Weights of a small GPT-style language model, trained from scratch on English Wikipedia: tied embeddings.
Each number is 128 + 32 x the weight over its row's rms, rounded and kept within 0 to 255. Layers, rows and columns count from 0. Numbers have three digits each. The size before them is the row's rms in percent of the matrix's.

# layer 13 MLP up, 1536x256, rms 0.171, rows 354-460, columns 0-63
098:150155156158103159070150129152101151113087150159138094129180204091133119068167129134113170090162118162123136103113153137134123104091130119162177129148162117138121079179154138134113090122178112
102:137117073097157127132180141133115107104125176094112177111018053151134122144092113187112139064129132097150151187140172132106127156152100102057073126111131136170068141142150123112106060093099141
097:139182103147110175095095141132093120122117144091076142131120143195188130129196149139097094195092108110152094120089141087076128133108144101105076087135081088175037119164083138155178131101102174
101:113132086080108077153160133126071134148138111163149158131163129174138108156159146129092122159101146105125165164139213128121123165134129178101169095159140109157145143169064090102196071172120181
098:090163155108165168135076154132105144146072175096105124149097128118116073093156220098124116094145218150144131138155135099129122119111123133138123128104160123105167136112154196152174113187137132
098:094151149152104134141103143153097122129159131096115090150101146145124124172078095125132097140099118117154084120120039147197137144120166216118128173170155135144121081143134136165104089090106067
101:145176179171148138124134185125157128103143120079065129158140121151183116078151117111168075143118150148141160175089134137137174106117086149182091117102150094110170129136067032125086162104124105
102:100119156138117112115072114106124165154102146099113131180141132113133127110121096106159096137151148086174162176148104125149149123189120078094145159186079147118109131209163145098195082169101141
097:125116166147116130176133077146172139139125119130149152169044165167130090120128097164098111136143115142163149110097111099153164169117148185125073194106107107121163179093088112127104139111108126
094:158163165096089148178099117098136123130152105140151125110078098102196087071147105084087145133129154142137140092127105120166147098128173164115091169090190139120066131158117104133086112156163169
103:087092170212139069122134092140092074157136087133089121142132157079090145122165126150117101108146107087171122116128060131126126151087131172101116163131127145102096120122147118142155100127111163
101:095173132091089171151165126121137114098102128148099118214096151147107132115117152171152153111095166108121134132146094140160086127163107123081162148135143127126173166065090161164091125126150137
096:060155202112142150132117135130119150106132126140191120100151130134166082138136135134091123134099146099091120161143127091105091101188141131130137123138093154157123098190083144107161124121161117
102:136151131130177103085106189145136145153143132084182102111118191083155122110126123115076126139164150132133116102140130150106121081108120165149091125149139087122166212108161190101096120121098102
101:148130123131189078118110126126104140138141182082112140134098131116157117086058104060103075111122083138147140154141143093182149140116132090114149123159065115142167110117110112113134142143122120
101:146187115131164131139149108133115158130063183073161135156138184135108149085097124141119146103134111117154137105154057147119149113098173131080077078106096137119108085147103067163137122142205087
099:136173152108112106156146128105111127099157164103111129154147180133092119151107149115076072087147140091150137168085104143099114067134107109128096126141144116089148141125095162108055146116143097
097:100194058155150135143101097167144106107147145145119123117103126132088119153093159142127159117127106138103125115124110104150124132116114110128117151177158089141124138100143190176166117090094115
096:146132092077134134068174171112100140141115155130098092144123086112137111134115096132133060133093094137089115176103147143173152144185141157195131095152140152157102080115122130132159142117126081
099:126107137079129169136152121096177165128161146132153193104095106127141090102148091126104162049147136204148155105150143133123115155138122119085173100106135120114093160113096103138102113057106092
101:079115107164174071117123195164115145124093099111117130190096118056112176177092106043123133046062153155137146126106129157114177125079079133105128130141131123126120130146171147154111114112156147
105:183148098161098120110137139146082108121151140110140175101144161124107086122068039174122166097171049109146163105097113139145094097122163207126179187100091096145118081168104167136155112138131102
103:164128086097165103141087119158105132134123161080142113146109171144092115100138116125152107107127147113073131145156179096066150103164137180146193073169135081063127173148090102210111117165118158
099:163149177176166086144131089106119152102192080063111153141144143140136175141113162109122108186119111146142103107105143085069093112117118107123136146139053122154098129143137182039071152116134128
101:116138164138071106123153116099111127124138102123099199136145155154121131102086115122176119136107073169126145119108109166056069119110077146144136131121135111109141089087156093115163142123118096
103:200168070175102195113075096114091162114144168155102108158155123129207126155138092160144094158109099133149159103159149192121126109062091124064095102080135133176073087103131135103115119147138153
107:136090170123156165123112160119141133137164145154105105206097099127154140172120118129119106096121126152095164170172129116125116140193152129084057071110127186149139168152109119196128060114086149
097:103123151137107119165140133112137110111127068044142148153149136164124131158079120121173087111097090134093171151081126120041145110125094119157173105080111111120123173144152156142118177116135149
104:131101166135215070185120150133119106093096135124192129134081100186118099100089097120113173135104163171120136124097132056093098140092156077118173150135099111152140111133149175154168088143123080
099:155121136079105149127107115156142113163106188132059122147160082151090148065102125135079106147087104084151111120116171182113142119102107057116137110192190168156116131137139122102150150163104155
102:148155105162117126115129096096061068139111053146118189113174135116133184117069116169093137137099144089075155087113081129058120140083166093097115076118124129102141107127138121140154152113063033
102:192096159128127103186076176136124118119152140118099080097158134123123185113082141159128123166142144072116094127147185159165115109120127103157100055157126183180150140145113081096136114182060082
104:055104184115107163065121169122131146156143161172145110074093090035120118082133129144138076119150097130115103102113079172149156165103180148128129150089080083126144102186142173089123141123139190
087:168124132069136112112158149141124203096165119149163131110174142086157171142138156069153034165075118145170144154167135144114089195135140137103129061115118109103111143142155152103171148111100136
102:072149155145140133098102138087112121143093129122148075119118139174077113167141182118078120068133125087142147132077145127121122110130128166131060140102089122133152098177098130064101151135140166
098:135125156129083131136203161106122135144126171133137166124092098080148196140166131097148122152077085078108112121102121131091081123133105089129094077119073080147113091107135103087164138187155134
106:120168078132146127161114134163189147179100144044143086081139184188175126139172111126142130090112115150174163150150153103115078101176171151214176191078104119133130138110160120092101105171178146
096:018140130125122122140150143144146146108145097166114156111149149109163107111105138134103157113053145065173121076161141092070069134158173126104095162131140140163100121167154140167111109128140104
097:116146184171148125129081114122139134087158064135073158130157117123135101126085158135088131134094152164133198116055164152142175182084188176117091149090071096099163111080114069158172158149099167
099:140123102117151098130149116117111190096123171127177110065142130090105168128180114147140092051073114168120065178166118153153165199160100146077115196129132133130045105150094099166115144119159159
104:182145150106137179121150160099144126178164100184126130112116189087142083073167128139147109107101165125101127175143052138098154186121153163157148059137125101158133163070130114156139083143096089
105:125117122165191185117123101126153101108133080098155103155162206140159125138105107143132134056059166088137157136100133102153117150145096188159135084138158111151136125093113135119121095145160123
099:109113155198115115148114125120115051080129086086168153170148140091155139108162101128176112115137122143099135114125138181085132109088169154105167097160129095160162146101137133121153159134155119
100:207124121084124145103102132100124110169098112097164092118126115138116154113135129130142126139122173077110143128041143077123166152122098158168169145144214164117117177167180095138108111102134185
105:143101176141121095170085099111128145178102130125097070069126132110096167090128133124114123119178166168157134109143105147124136154157140129110163085092133133139137137094137114125149087126086150
096:044126071141165119161110076075166144165105180123069098105083097089128145119132142087092193143132154132127165180159083185138100130121169145117153135069142116099120105116087062164076073118122113
102:207068154114128110158126079109076154130119153105099111119115075170182132110169112150172043144139078098155123117115187140135100117136086079153149149173060170141081110180157126111068125101052092
098:104160110104128104115118102134194121169135199137130119110150146130128136126070115103108101126152134191086173103199178160164089197157101179160160096114104137142075203126107106095128145140118128
103:132106107150140077137125155129085128107159142174075152121150172127182174147134109078131130098159105106155094167081137155112190166173159146096135139141074176092149162124132075105071084204123116
100:192192115164139077137126110159065131130071135063159152189142103146132094074016161159127155125093141097130175127132117114146139139096129095164131111188106148163132136130137135135138160176109145
095:111134125129149150096139114100129129123127192114151130096185165157089194106174092133140086151098093135083150163158137081179122109162180110142133035192115135114082135106139131147115153118134157
100:159153155172070129166120127047142131154164081126100118144127158138095119077144123112098154055140107146131129116138102162189143171127100116137141133136175108132137116096084152147107097129117110
106:113146117139136103156141150159126167148126133147075182087131144169172120120110104146088135098133185102146202081104165139094153158124143059134191129186101116109122086089150148104107140133145079
101:118082173148168128142141147157161083079172140123118166171126143141196113145148136112102139173120121187128115148102091093147080152070106089096093048098087124105146127126175168150062104150105105
101:140181196116175133199126118119128171096107091177125134126116138079144196205112193156126090129087131139120139107108147121103112114117109136108093138122082122126145145146168123117055129077143103
103:122167160161116100154110137132110079163121165106182140141097147109151099121142087078120099138137160103098126166162134153105092080121118144124161087113159162126119086158127168170105092193090197
096:095105103129099095154154133112146149130151113101152128101119114137165148102123143100110173136146126126172076111127098196148101129181139147120142118117185106130166176104106120115068116118171165
103:178136181062187170114132146146186111175121117096122091130089118145180118135093065168166116104097176126136090133098093146183083075139135157135140110117138110170193182106101101074113090108166157
108:102094125104056116147071121151133163145093059109130063121150079168096140114093135133137172142122120164100135095080136119156133165174124129115124105147135101119122083117152082134123128187119162
093:126122125102134110129158130154130112131111052078131142090158137161107135142100151103149072134106141055083130121087109063135101157132124133145083063115146104183194203189160126085119124132102116
103:170088141098102099149132092156054098111122170140095141102147142138125122083128179129143119135112103107090115166147211133150158091146137156140133140161138142116096135112079090100119073140106197
101:150080104124206164114126115077160125072123149166109178193181110118098133075089125112130172146121150097087136096110140109122110107110128173126142089186077144174139107132100153111102167104155129
104:164105096105112100135158118154177119143154107113123097164124184152113133048127131156110135109103153123152140132156089177172203131100144179147160138125179107154175139064166151126134146125133166
102:181107117022166132179123134098114125151142123119157174184074117130141177100087078116142075141151139134164119150129136113090214136163110098209150105129163140136154161117125105139146145099189172
102:135134164176114108100163128123070107108108136147102075128146197134118097117128076086129126125105162169143088147118121155150136135121113134121126070136111186161114187178097078093051127141159100
093:136221194104099098125138135151106119139147085090128148143133192158122144167155157155092073116122123139169121098122154179085157149140136134112130120155151205076166162064123152098133106092075130
101:094135119145079118072113057131161157103148094095108130143057121176088100146140207195090115109163116153128090082097141118179134124116132117121081035085170123140145155105161119105123159164202123
112:135181141083144179174146154152090148126083160139118136154144156133118080113145120165105119105119081157166171145173131129114159115123144146087191169162097175169107088117167091069114150173115119
101:156151141097137078170102099097178145134101160101178140207121104210142116068147056073149126159069132114159174037111115115101105121078106121140142095140110135095140170113140084164137138134132102
101:148131133105201113118095114135146176090085145155153141155123086128090123113128138102144135133089089100196109132097151063116132180107158148068171145160120107122135130175052107130152168069111147
097:130129128235095094223123111142089126098154088101181137139143132144107113084129073119119138092127127157116165166131146097126096095157209129139097118101102113097096073124112160146148119133151096
098:146077156131114160111092124142175102141229132155146113093105079079153132112127157136127119113101067093178095069095081127092103155143139152193103121086218109198127167124140165148120094116129151
098:112123110133209135145136140105110155124142159116036124106121084150150115101107123123184117126132159078057162153093087098148156129169182149085148109061155157160066108121126098118142110185141145
102:148112097138107125122134110108055149090018085164119190112072108139088144096119138138082118106158163036122121140174137128111091200164146098154140147131138127151092077125123181084143106125160161
100:160118112100114200148192162124137135172077117108163083169086180121072151196081112163069152115117108152129164117135122119200115149123115165185151041129124101092128089135117101135134089144097112
099:094052155129152150132133117165156142129134165158154146180129128133108118105159105097162106148152113137094112164096108137168151117103075098063182093094165096162062131128057090179066111124123053
097:157063077121090128106137159101135207060137121120103108182109146111120167153060086089168151154134116102149151141098118059091118074123112140121094108151191069165121121188162121125124112148149079
109:100119160110118047163112141160184073123155156152110129084116094175221128073112090099058151055113114139123128139149098142110140093169123137101104097115128150146091085128084163167125111132157107
098:153127083138106135115135147081145102095108213103132176134190108206117125084159167064179111076115160081184153140130070132206111122122138138107123100110167106129085117117166095113147184140165145
105:188166188106111122152085155099112117108109112113170121117057101119113130126128148134062081165147146086095159105091142128145143178099073134058164117142092094166120196155124087143114163157160119
099:121123134121099154148136117110093109105084129111147121122114142118181176106135125089149126100114052088171109193078076110125120123102124157135150100124149130101122190106041087135150168103124153
101:136156160049161113099154175153158113158141126148175057138125088165092208075113161073133099095149140134134186111111177143140133108170158109080117097195097134128141123100124171066130161107091153
098:124128153071141075114160129103157147135136125093107137195159134124171105236127162102138083090118153157145153126135154080131143167135115178075071115142083197151099115110121118085052111119147129
099:134123130124194095156156078156146117136136162165121134083126134147163109044131115140118123131095164162137154132098112144133151118129162121121091119108081093070084092184172162140159175121171140
104:078093134130155117178123104146099075134120119160096154112137179113142103140128116166165169118145195184116148109115124079151154099148118124131111149100122160183090095058119201195112114189090116
102:128148078087154146172134114118119190109184117176103063069214156135141109189104158118152079043136142094085117099097156165108179112092146115066144157129101153161176093124134074134185132122135092
102:132130161198112156173136150110118175146130193128139110133150152130122043098079119132120109118137090142129106152150210137082096170158191098161099096086083132114113175124132119161183106093132160
097:150136084102126149122114139158146103204090182170057156111081134139133132122131105109106159138116061124130155108128125147086117141096121077155127188149140121128140143129112141104084131132092095
100:148105106099141158130175104106164164130142111139161149151111105127107160161115162117146119130171164108171080084086121114084072114100124121056140179124063105163154163111132151079190130138107142
098:097116082131107163140048117112140113151159199187157122145129151128107141085145120165112103081090093125108165154106102113119164142116183202131134174101145195180123153161119099169122101139127130
101:110137143166085110099126079077155130149141095108119098145090160144093152100131136098101085137140135129208164068164124147145109116174177110114161142140129123075166158154116138140122076109160000
102:160140189166152093143189153050115043142106084166124129102052131146130122122148088080149146117167161138124159156138164135145120134155071119147153110148116133105198165144119105141092136136121110
102:108145142151104151172196041104094095148124064140070118142180119157127035135122149129109192164130147107144154115105136157158120093135106134072119125166106119164175091165183100094098110135141123
095:143169180068127066159139141113121144136171166133171116087128099150139097172175105084090156133106093073087139191112130127120106153057153146095149125077162088144063110119189147131147134162143121
102:103155137151117075119204160107107171116096130100107142094114092146158153101096080162086130126064128190148182143164144157200129132170100095137162157120054192149156192120141138139177115175107082
097:094099117074137118162105129118144204149085116124165110107184119115082084160129144152083141108107131118144108074058111149097162140164167095121085135120081132117092136123182100161116109111119144
098:157143128132158080110086118080140131158091137134124148137097087107116062115169161105118130114141146136157146150083150119148134087158145136159196139135153120104115084124124112147096142098123124
098:138148207106166153059130173149131055085121126112174133185121089100065123118093104134057150126106115085161149100181097174157089159102110088085115130163041132071116153169084167109120145170113100
100:071147149157181135171135072157094132165134093122085098119064121160083120098152135174115170146136113186139162149151147143063173069143120142143066153173159126157106156104127151137152118072127143
097:124089192131142134152109128132110106112074156097121145107130077154123092139042106152108116136102115137105150095199182091157091184122131149120133088124092222155072128156177159085128116141115100
103:165145126121153127127170138145067179108138075104110124177139131108167116084108139113140155089126110109174143112076077100161118124162088132122135109096081088171099092116142109143157092119136147
096:109081092065154121105156071079100181147134175117140157152125147105151145179176071087137142120155150146112134141108163129091154140107115141130152126119116148113159091197101156152147094125098071
100:104089144134121119185089085162090163168139169066108142138101111102090141157055140163107186182203085159157130068113161136187186099131164138127148124110152157170123158099098129139141127120133081
101:120072103128115132127115096070127160167110165044131111052101119054126168129156165158112098135085137083093143116147105072119180122109103117083144083128147150158104128115103170114114094154097100
099:135137064138101091145159154142199154125116120117110161074110113116115062167099057059169171091118149079103122091088179189100102082138086142124146121113112151115115117124185046122105120171120156
096:046116147113166108099096117138139149149118170119155110128149145188146098143150148175145160086152104119084106153124090068141116132066128136101143096180128098179141181142104098108048133118145186
096:098143111115135146123117107096136129184125126158141142114153110116118110082138134081122118094095159097180167222091117168140117075148156190102120112185097136123062085150154110085077164135156132
# layer 13 MLP down (transposed), 1536x256, rms 0.114, rows 354-460, columns 0-63
100:102143147137157125115115107173107127162115154103160094174123126137145162061156107108121180167043172124128119182131132112144082178166053158122208102095048145121117113182081081178090180132123202
106:149080100130124165137161109126174076150079085090109187113074096108194082153109128190152152142160136141173110124109182162130113078075092126135085143143158116137198132167107092133080105198168082
096:072132113076134145140161152161098104139202184123157154110129088102053168161127176127107138102106153129110149122162096108133135099075067161146086119153118098132164117089098146162137113063124111
102:107126159088099110121192115167105164136107134139144137157104186163157114201189138080056148157120128131190167093095137097128126139108132161132097173194080174036156145148098168059134171129132107
101:116149094189126143180114143146090128171107112157135129121118154187142139168145138107142121121174118110118172087114145134138140106108136145129132133134114104138109077173177096146107158157084129
099:165104136172157170126164152102136124110123098095127159114133204153173105087134132141161074161158142139128107114160141111146147107126116109120114125183133112068116185112133128143157148130099149
100:132113110108077145150128097122155144108133121128095132121170067094075124135095102119133168134103095138111116119140133124125140143102096121097131074151080123190064105089132160100168102176152143
098:132144170130069059072162095148077130080131107152095130146175140136125136146129223096102178109105117144095164141078125153130055128123153103164068142102203136161109123142159129113105161125105156
098:154109107100176155146098095163142100187161195226112169109160127133173123141097181118179119084106138116173101122127187068148206102133131120133080062176154094198106138143153152146152128136121108
093:088085123148095103113122107119096161129109131132144148068128164144092168189069113180135135089130131108138145103097128106103107178135067112094169101172057134086158093075103120157100085183091126
101:077139055177105121078165145097152140104159179187160122124053105141151130106161111119200118169117140123057135179126069091126138144176168119174117122127179152179128152146154135129109169124122037
097:139168137094117084177111119142099166183169151158138094113142103071152127197162081156191090091165167103148046156153179115110079103099146120162137085148120186154125090174110087150127092191122134
098:154154065133158116120060123114128107093147137153151139142111166160147130087117104147192176075147147168122109129078098151141163155089103138133130140118101059095135164082168130099108149100175178
101:098099119130094176125116139160136121118132164109109078145115159120100104088165120138161118146140175117142173097131082136097177096086121142114157158148175115162141138083104172140163113179178170
096:132097133154140138167127145094196196120138152107146113081143139134124133154095183136209117103144087152113091097140062135142122101162174086168130143122092144132124093125135112112117084137075146
106:100131165199131126138186115126150162112142141062160150145077124145116115088147168096108151144136092127139152085168084168149149124138137093094131113126121119092118110098137143081120101199139169
103:160112147122118092185108119129134155163080076152089166112136176083071097154150072167107161162119165119116126159129067151133076088135144100079115066101205158059122128136145106114054135096143082
100:114125188177121162169072172134120098125100135115154124110134155198072186129158092158138104161101074118073191114158098110150141079156175087142137082092163195090169153124098148112136186198180142
097:094169129101137105145083114148153141185141118078116123130130173183160124141117178165110133164148107086079140197102106108115090119150085113081073118136145094164090131168157165129098067112134178
100:194134175121142097151159146112077082153144118131130063115079108168147111153114137120134155120143107138161073184167149142159096128166168097128097156095112124073147194071113078137125070158101149
100:098120143189173089111164158121141173165085140088180052187143173114078144138181151130119115118142117154122163132077131148111113085153082136166084101129152155138105148089163133078155155165118137
104:120153090116074103122124131129124089144084131171152151175077106155136114094127109104109125108125181126127134165141131178147123070177114144158152168150116137108100093142073134178119128150089077
099:135117182121094074126113135103143163169127122097149183130148064159136163124113105081111190115127098125089099084169101185168162118188102122072146142086170121106165103072139120171122148165084111
095:119188075118120179108153112121131138113087145170199091110116093086133110149149088159108175120201109112102124083082126115127181110169122103146174108084127063121129106129087103148172092151142151
104:132140133135118138109076083139071130113174096091152107119114140185115137160133094076134142115144140129123081127136107103163162145158120133164136122146128162131140131076154089106125205073098145
101:103094133157114164119080152152177116183199131121127124093148071181125195119118186167156187177174100107185130143095088160095150128069150140151098140105129117109144114076105150157115120118184090
098:132100096131108120155078112121106124139101174145146147125095083163088122173161045157112077124099105090093165115129139103154098075135093150158123189173104094158072107093109099122104166136072134
095:142154148150162133110139104076126121139126116057129152090099147113160165148114130162091143138124171119125130069165169134106043107163102079135062158122087097072095115157161102143194127132148167
102:125159118167121105165129096114116153093149100121155132143151164097125165157153118090067144166182090139124150125075073124156147149134131150117152162160069084135128130179135146111114182183151147
098:133121111118120136131093148110112180135180158137114187127108099126101119081189132138065162086158103175160155134115143079107111121161193101203110090143157089119137141052156080136125146166050156
101:091073127192079124102139136122101120099101105169126153159070168148086126155122126093101072131074148158110095118164125140130107102116186127127072155121113127102116120128165172130153120092141202
104:102138154113117140147164094124178114195124087122150158151119114090111091095142104084105089130135113147039151159067156137075055144129130083089137134179080088098155133200146149158137135109142149
106:133161134164177201166123120109131109069109095202118138137106116107222126112154124145118110146134165187094159073139123151127158160192151137171063115097080170134109098110125234139090129139088127
092:107088094132174129160118096123063100159097137169109130126149125126115085130167093129181134122213104124068140132051097068091125075083118144172139105121137107148164120189140093170139142187045111
099:130112136119137196128101173156103143087074169147087118122121108182082089095179116108206125068135081146133127101104153049112099143118151148133105121142185184134119139162137085074129122156151068
099:133152144138092187131068107130118097094121122134217091162123134145153065083201068109084140139153116128098127092172090157135112182156162118144130175100160114068127102103086122150113225150172105
102:187096161084110179130110110155128158101112058126143066119151057078095147121204091142093140134179134152191164098148195089105143148178114110142142099189114075094111120045111115117164120114090149
099:179127159129073127178104108125079120101079121083133125148105069129108159139119125108127111144179125165112151131070100103122128174152089151115124131106108084112185123126189140114149126142131138
098:122157065029122118126205159115103150133113146154095127145146074074148166141155092124125120064149120105152147145179102125105072120122091156119090092128138135093102183193158190101093133095117114
103:094121155105127145095169184178116118190144124198084167126096159165130083114125164153033167132160100133167174102135126201114124119157122101135152081196167123137142145089113173110152155190108132
103:093138136132166103130190116168153053171085176122081133191139157151092137118124132063131164156103123153140174121136153128132194165159123118172122118087114111121147167118124162193118146161105070
105:141087180116060133166105140186149150156136195131112121094144109118118162148109149124151168142136134157148108159152165130151151141162087118125153201189142105143156107111082124108128137129122132
102:124171177046099089133145096139129192117167135233146112122133109090112082088152122138124076183107047111082095130143179130154094114160182091134129137095136153112135085146076116116110087114103090
096:107110164126104098107209097149128139044133108095083149111088108104132155154087185114124137091110132154143120130179118203130092091110142126076131173137128091101178133077110150116124117165120141
099:098189050125083073153192112141070036122062124108087133191112163072113137135110112135156081092111134154145074123112168102126134098079069119090176135107149121094105068235112102128089131151185141
096:156171185131156108090107143074171201097204189145142129162084138131169085131168078128142129175097110161120081094116123097186149143115146106139155168080090150130093158191196135132147139157097171
103:184145126174168122132100100136152096094129129060190057161118132110122082124179161110124138131152090140118137136091158088113097156147158138090110140097204101118083156171139077080109128109122086
101:140129120132161179117156102125127155073159112104136145141124132075066102102104105161164165141168138108100102151098083069130134168139137118130113123110145125079082143197136088161142136095118139
100:134112160108134134103098123101099083123119167087093119197135175141135159143174119121131118110174082113122069070157156187125112145095112156103076147133119138123119172110150140106111110123130095
097:130128122174185118111096168213150131150128111124178125121092138121178099166110131075138122137164167144137134164182147140091158113160147162134133117129136124134126140109148139162116096178166109
101:136205145172115085111120157094104093125115178116177134141099104102129144123111130099113172088167151134143147116128094129139130122100062111098112152097095150141131139121124113143133129178104097
101:074138163104161153098185127130173119154131109110183188199116178079097061123106108109131109129112097110096123120140109161146151054119087144141062128161188113094148156108143090175193148151175105
104:147083080081171143128116162088122123114187062240107113151079202170161142156133173102108096112134098094138121083025114147103115103104098142157050104027128140148104111091115135102186069150146088
098:146142068119130152122110103161111195118144117195098176092073105160123122134117130143084198134140102096100121028147133105120147151191176129115144175125075156160108119118071122112176193103119112
095:118055051117105171129113113083112131156119136138055148113133150193164148171096103134142147113124128148098193140071137157148148110155161132189085159123147105095083119152147115118145152146081123
106:153125091139188179068115132114137110137132112188175087156106137109150139082157092107138109139124141120165125134193107104160100106154121111147140111150091145078154209174115194115054161121101130
101:150128126114123200111073137206122139140181152114052128117141126114121128122086196061083161125160107141139113108133116140097104133124154184131160144118143099174165132121110184117060086148181218
102:129117143118130123157124116095156143114143131118079107129110203153136144102154139063157144135093098185156166082188126106135157147124125127115103115159103081169155128169174173057169114149169084
109:165088152123118199121129118144116178116088136187169116156162105161166132108084139141096132151108155136150117122085155159163147109191102112143168123193107121092169129173119097051107126162122107
098:122155149081098117100101134169085103143094131141156078133206070124152150113125093133106101152210080113120125185121131124143157106140137141161129105098113139121135174086096119152122165116184147
096:140143199074120111152107159115127144146167098122100157135169067193128102142107106171118144172115212164105137045152149134169092169104140127188146149108142228130086175119082179154132101143113157
097:128159114170094143087098118184122096092157133132140141109123139135114081077150078199148138122134132115144099143154141121120158161151139151161109118145134187163160083170129081078162152121129097
102:106167158159177108125094132103159130106064081091148106170122094131150084176115135124151115110127092061047142140031142137115140082122071128135164161148168103106141097087132099143111154153093108
099:115178143099104144117142147122117120111140110142116059133182117121169115154124186152146106070184095163112131125088077150054145078154109137114115102122150113131069159105182129091161080072152115
099:092085167107124053044094126104112152155138113078153149121114125171111132139081088085101153098113079122159122176105143168122087118155104118113079130142100170110133075138158128081123067117110170
090:143088139127100148077159105205132108073119061129146073097127122074122182087131141126139133123167143161124111136125098141117149118084049111118140127088111092154110151103115132112106098146157212
091:144106140129145188165154144126137085112134162147137104140156126066136169126148089107138127146149122119118143146122095128134095075097087116101122223165151131106107124097128111083111083125086148
108:145129094104148126129161099180167130118062118118126133191170097119146104161142140135132139163082128092123144092083147149178162054126147113100153123138112145121119114041137065123112139119113095
102:140056128124143152127193195153112122096096142184077144140144123133080154132158130125147056095115095098069134161113149127164056134128116130103096179124154121114168115147190158097121153108104122
108:135101155093121118124135172086144125148130109092110196075115080114156126155164169141069175122124115113111188126121133119177082131127171116183098059158097140057107140120115143136142135138090150
094:152144113081215157110126145129140119116143102141085083093121143115170121115085138146196180143139143040143112189111155102118158161115099083094136099135113112168127157105146069128157119103015166
101:143142096034143121122146128160190117098143128107161108184082106107133137107116145080151157135164144133143113143174146101159191131114074131100135166111187120199133120150121112096117087138178106
093:112163152126087127126144146152104133094079114131123097145137134144130129114116101097062118094133148147174124143127106137123116108154090135068154133109151125126168171083143096205123148136114180
092:102090138076104169173108195109163121125121072076190103086124066116078119149138154110141173166150090126115152125145146146099089105115099143130075200144176127113148120102198150094175146109139158
101:153137165148147056084124093095115062148127091094154120165172032132092131088163179142125124158184149111081089153107118203132140117068119135124095187134147146150173100125142078100074138146163109
099:106109143114111156124132080144092103115130071105096124101105157103160087102148107130161169161162167147151121068114159134156089166087108163167164150171106076075134121109132152130197166158151191
096:133099107121157149158140137080119124118116154136133112133093101163105172137169153192096151152159081141092158107120072086124097138075139110130162111138132139090147123085077088114097168087103121
110:145112157081127082143115109166129091110205181106125109128092033144161156123114114153117174140112167176153139117151102096191132112117168100100184172133145119129088110087142133168142149126153167
099:172142107115158180111109116117103109095113090103085097153087096134151146138082098155127143117166138129128094125094136106152213118054130133049078105056047176082151118095105120096166157070126126
107:140121089077168141116137178138156113067159203185103120180131123157158146157125056094195140126126087132148121095162155118081109130176141139149083196157119066091175114094106144154121159113057101
100:124126130107154052102177151177068176145183134191115165101091139145129070180167117089120116157097156150138164109168169120080047116160161101133170172168105110136114099126212129170076177131121137
101:134109151159116141150058147150143130107116095177172105198168130186131107123131091132137109137140099182195100176098161113118201151180076107142197071117133090118134139165125163161098146110115053
097:125111112152154128139103158089132131074119088167120096056100104137087080062147162165157142139186107138150127133131073136104151083177105108158143138152166121160135139138168185189142176083119140
104:148145124139124137201123147107133110176152126109121133111127143098178109092134156131100114178109131117136087136095115121111121141089127067130143112211172203129125103138105117160107104123081121
106:134194072084108132105145144137135134155133170114150103148121166137119078207096101110158053093129100176147061124100144117131130065156107133162153180177143123066171085157088073122069144103162135
103:132109172129157120145128148114087039083126114186151102185100164155164162140132103166083082145145120106092144122138140138159063150139122165134122141142116093121149130095114194106088175158186098
094:172148161159188117140116133138127088153159150165119086095055110150147144141152098106118145127150142142119178159179100112127114073102145141091131159094160145159112081167085098166145152192089173
102:090139090118125173131056142111116125123181129133126092096191114112143108148112124021135135116126131159105122094132147152128105115163105149127124161151176150109150137120108100085148127120152142
094:080076132197122104096120136127074130108105129154067104187095184156169092131171138127156086182146128166153184168136121152158077098151100122126092178093184111102137122107143112069108152121140108
093:133143134134109100123170116157177151122112027059139160176154136078055085144093183124119126155112175149122121097119077149078120156094136120081116057147186150075153130071119167112086085146165156
095:143123142081127125157123119155162142140125031090128078142165142122112105149153126127143129164127143152174147095110120148152106109150119126135184160128184111093120141141123106157148136164168000
104:081132094117092126139098143170106171142149202086157087123143143152217113171137109085129077144041100152089101130110115196130108133161119119149129143145105206091080090113103088114166153101121121
098:122120110083122126125159132161096132151102070153072102098092159134104080150112169119110163134102127210126099183156097154163126111140167163060104156093111134167165153175104084094083104075139159
096:119138109086119146139136153121141114121087161122127100096079124136103227100109095178089172077109153161162151088140131127145134081139131169193096109158139138132146160201100148164136128125201113
101:174131124098101091061152176102108127173133163177172125080102110070108105069130164157180162109070192208139166116173160146151133149155163104136164108137095124146094105089148087156130141140175143
094:101128145120164151106143068141139136088117187126144165145098128105191135150155126114157134094084140137196125146145103120153046141128147131102116197206140113162122193149146167084130199164116171
097:071103174145123167086132110117152110098143139154151119114164119094138108132130157137141121163148106164134156164131036183135046142124108082141110074109151146122107103143122112156162127139098123
094:169138099122165148126083144144138126092140083102107132132141113135150105139107132148108164174172073168136122178123091128086174137147156172100115143145132150140088133103080170138126096131127168
099:132170099098133086139088147120115133108083134131124176093115105101123109131199120120155119104173088087178137086125140094175095130099119142127141083175160178108098185123159091150114126134146103
093:099149105134092149143160123137158165110151043112111111134110234126099173157175165093124106155162141110128172111108140190079132068075157141089116183156101057099142133092117060129121122096173118
105:148145107172208155097120103122131194127139085112163162162124146152084161115136142112114069163070122139096145087137141136087116118171154153111096174133163163169133162137091182088105146142132093
094:077118132111102141109097127092108093129156155094168148156179109151120105117149125123170168138064114102104101168095117105093116183088076082182136145169128128131159131107142119134084157136087176
100:131113140134137165136147057157169125170220080179108143187058131132129124133142099165165199092131118207161107122142137083137118101135110092142125145098133137097124124083089124162136143074146094
089:121158118097111118127157163123131118067100141193160062159149159174136075151079117165139124077157128097087109117113123165167089166194129155162101143123151114121089132136103198193117155063182142
095:128106134137187161100074164133083138177117171147150059139155117188096182048147125156126090113145119169155138140131087112148115117137147124151048136129123085196108153149128176103107149100157114
098:093124113137169159124075170111076146188139117099089129082078147146164118139185125069105178104119127176159163153129134139097087204143158166077122158134135152176085090136101118117147141132154134
095:104096172106093116129172127202130125064155106127117168087162142221164166095173163152202190189123133141108108090138167109133105101142111141165105113127117177112187141126108053107107134087155186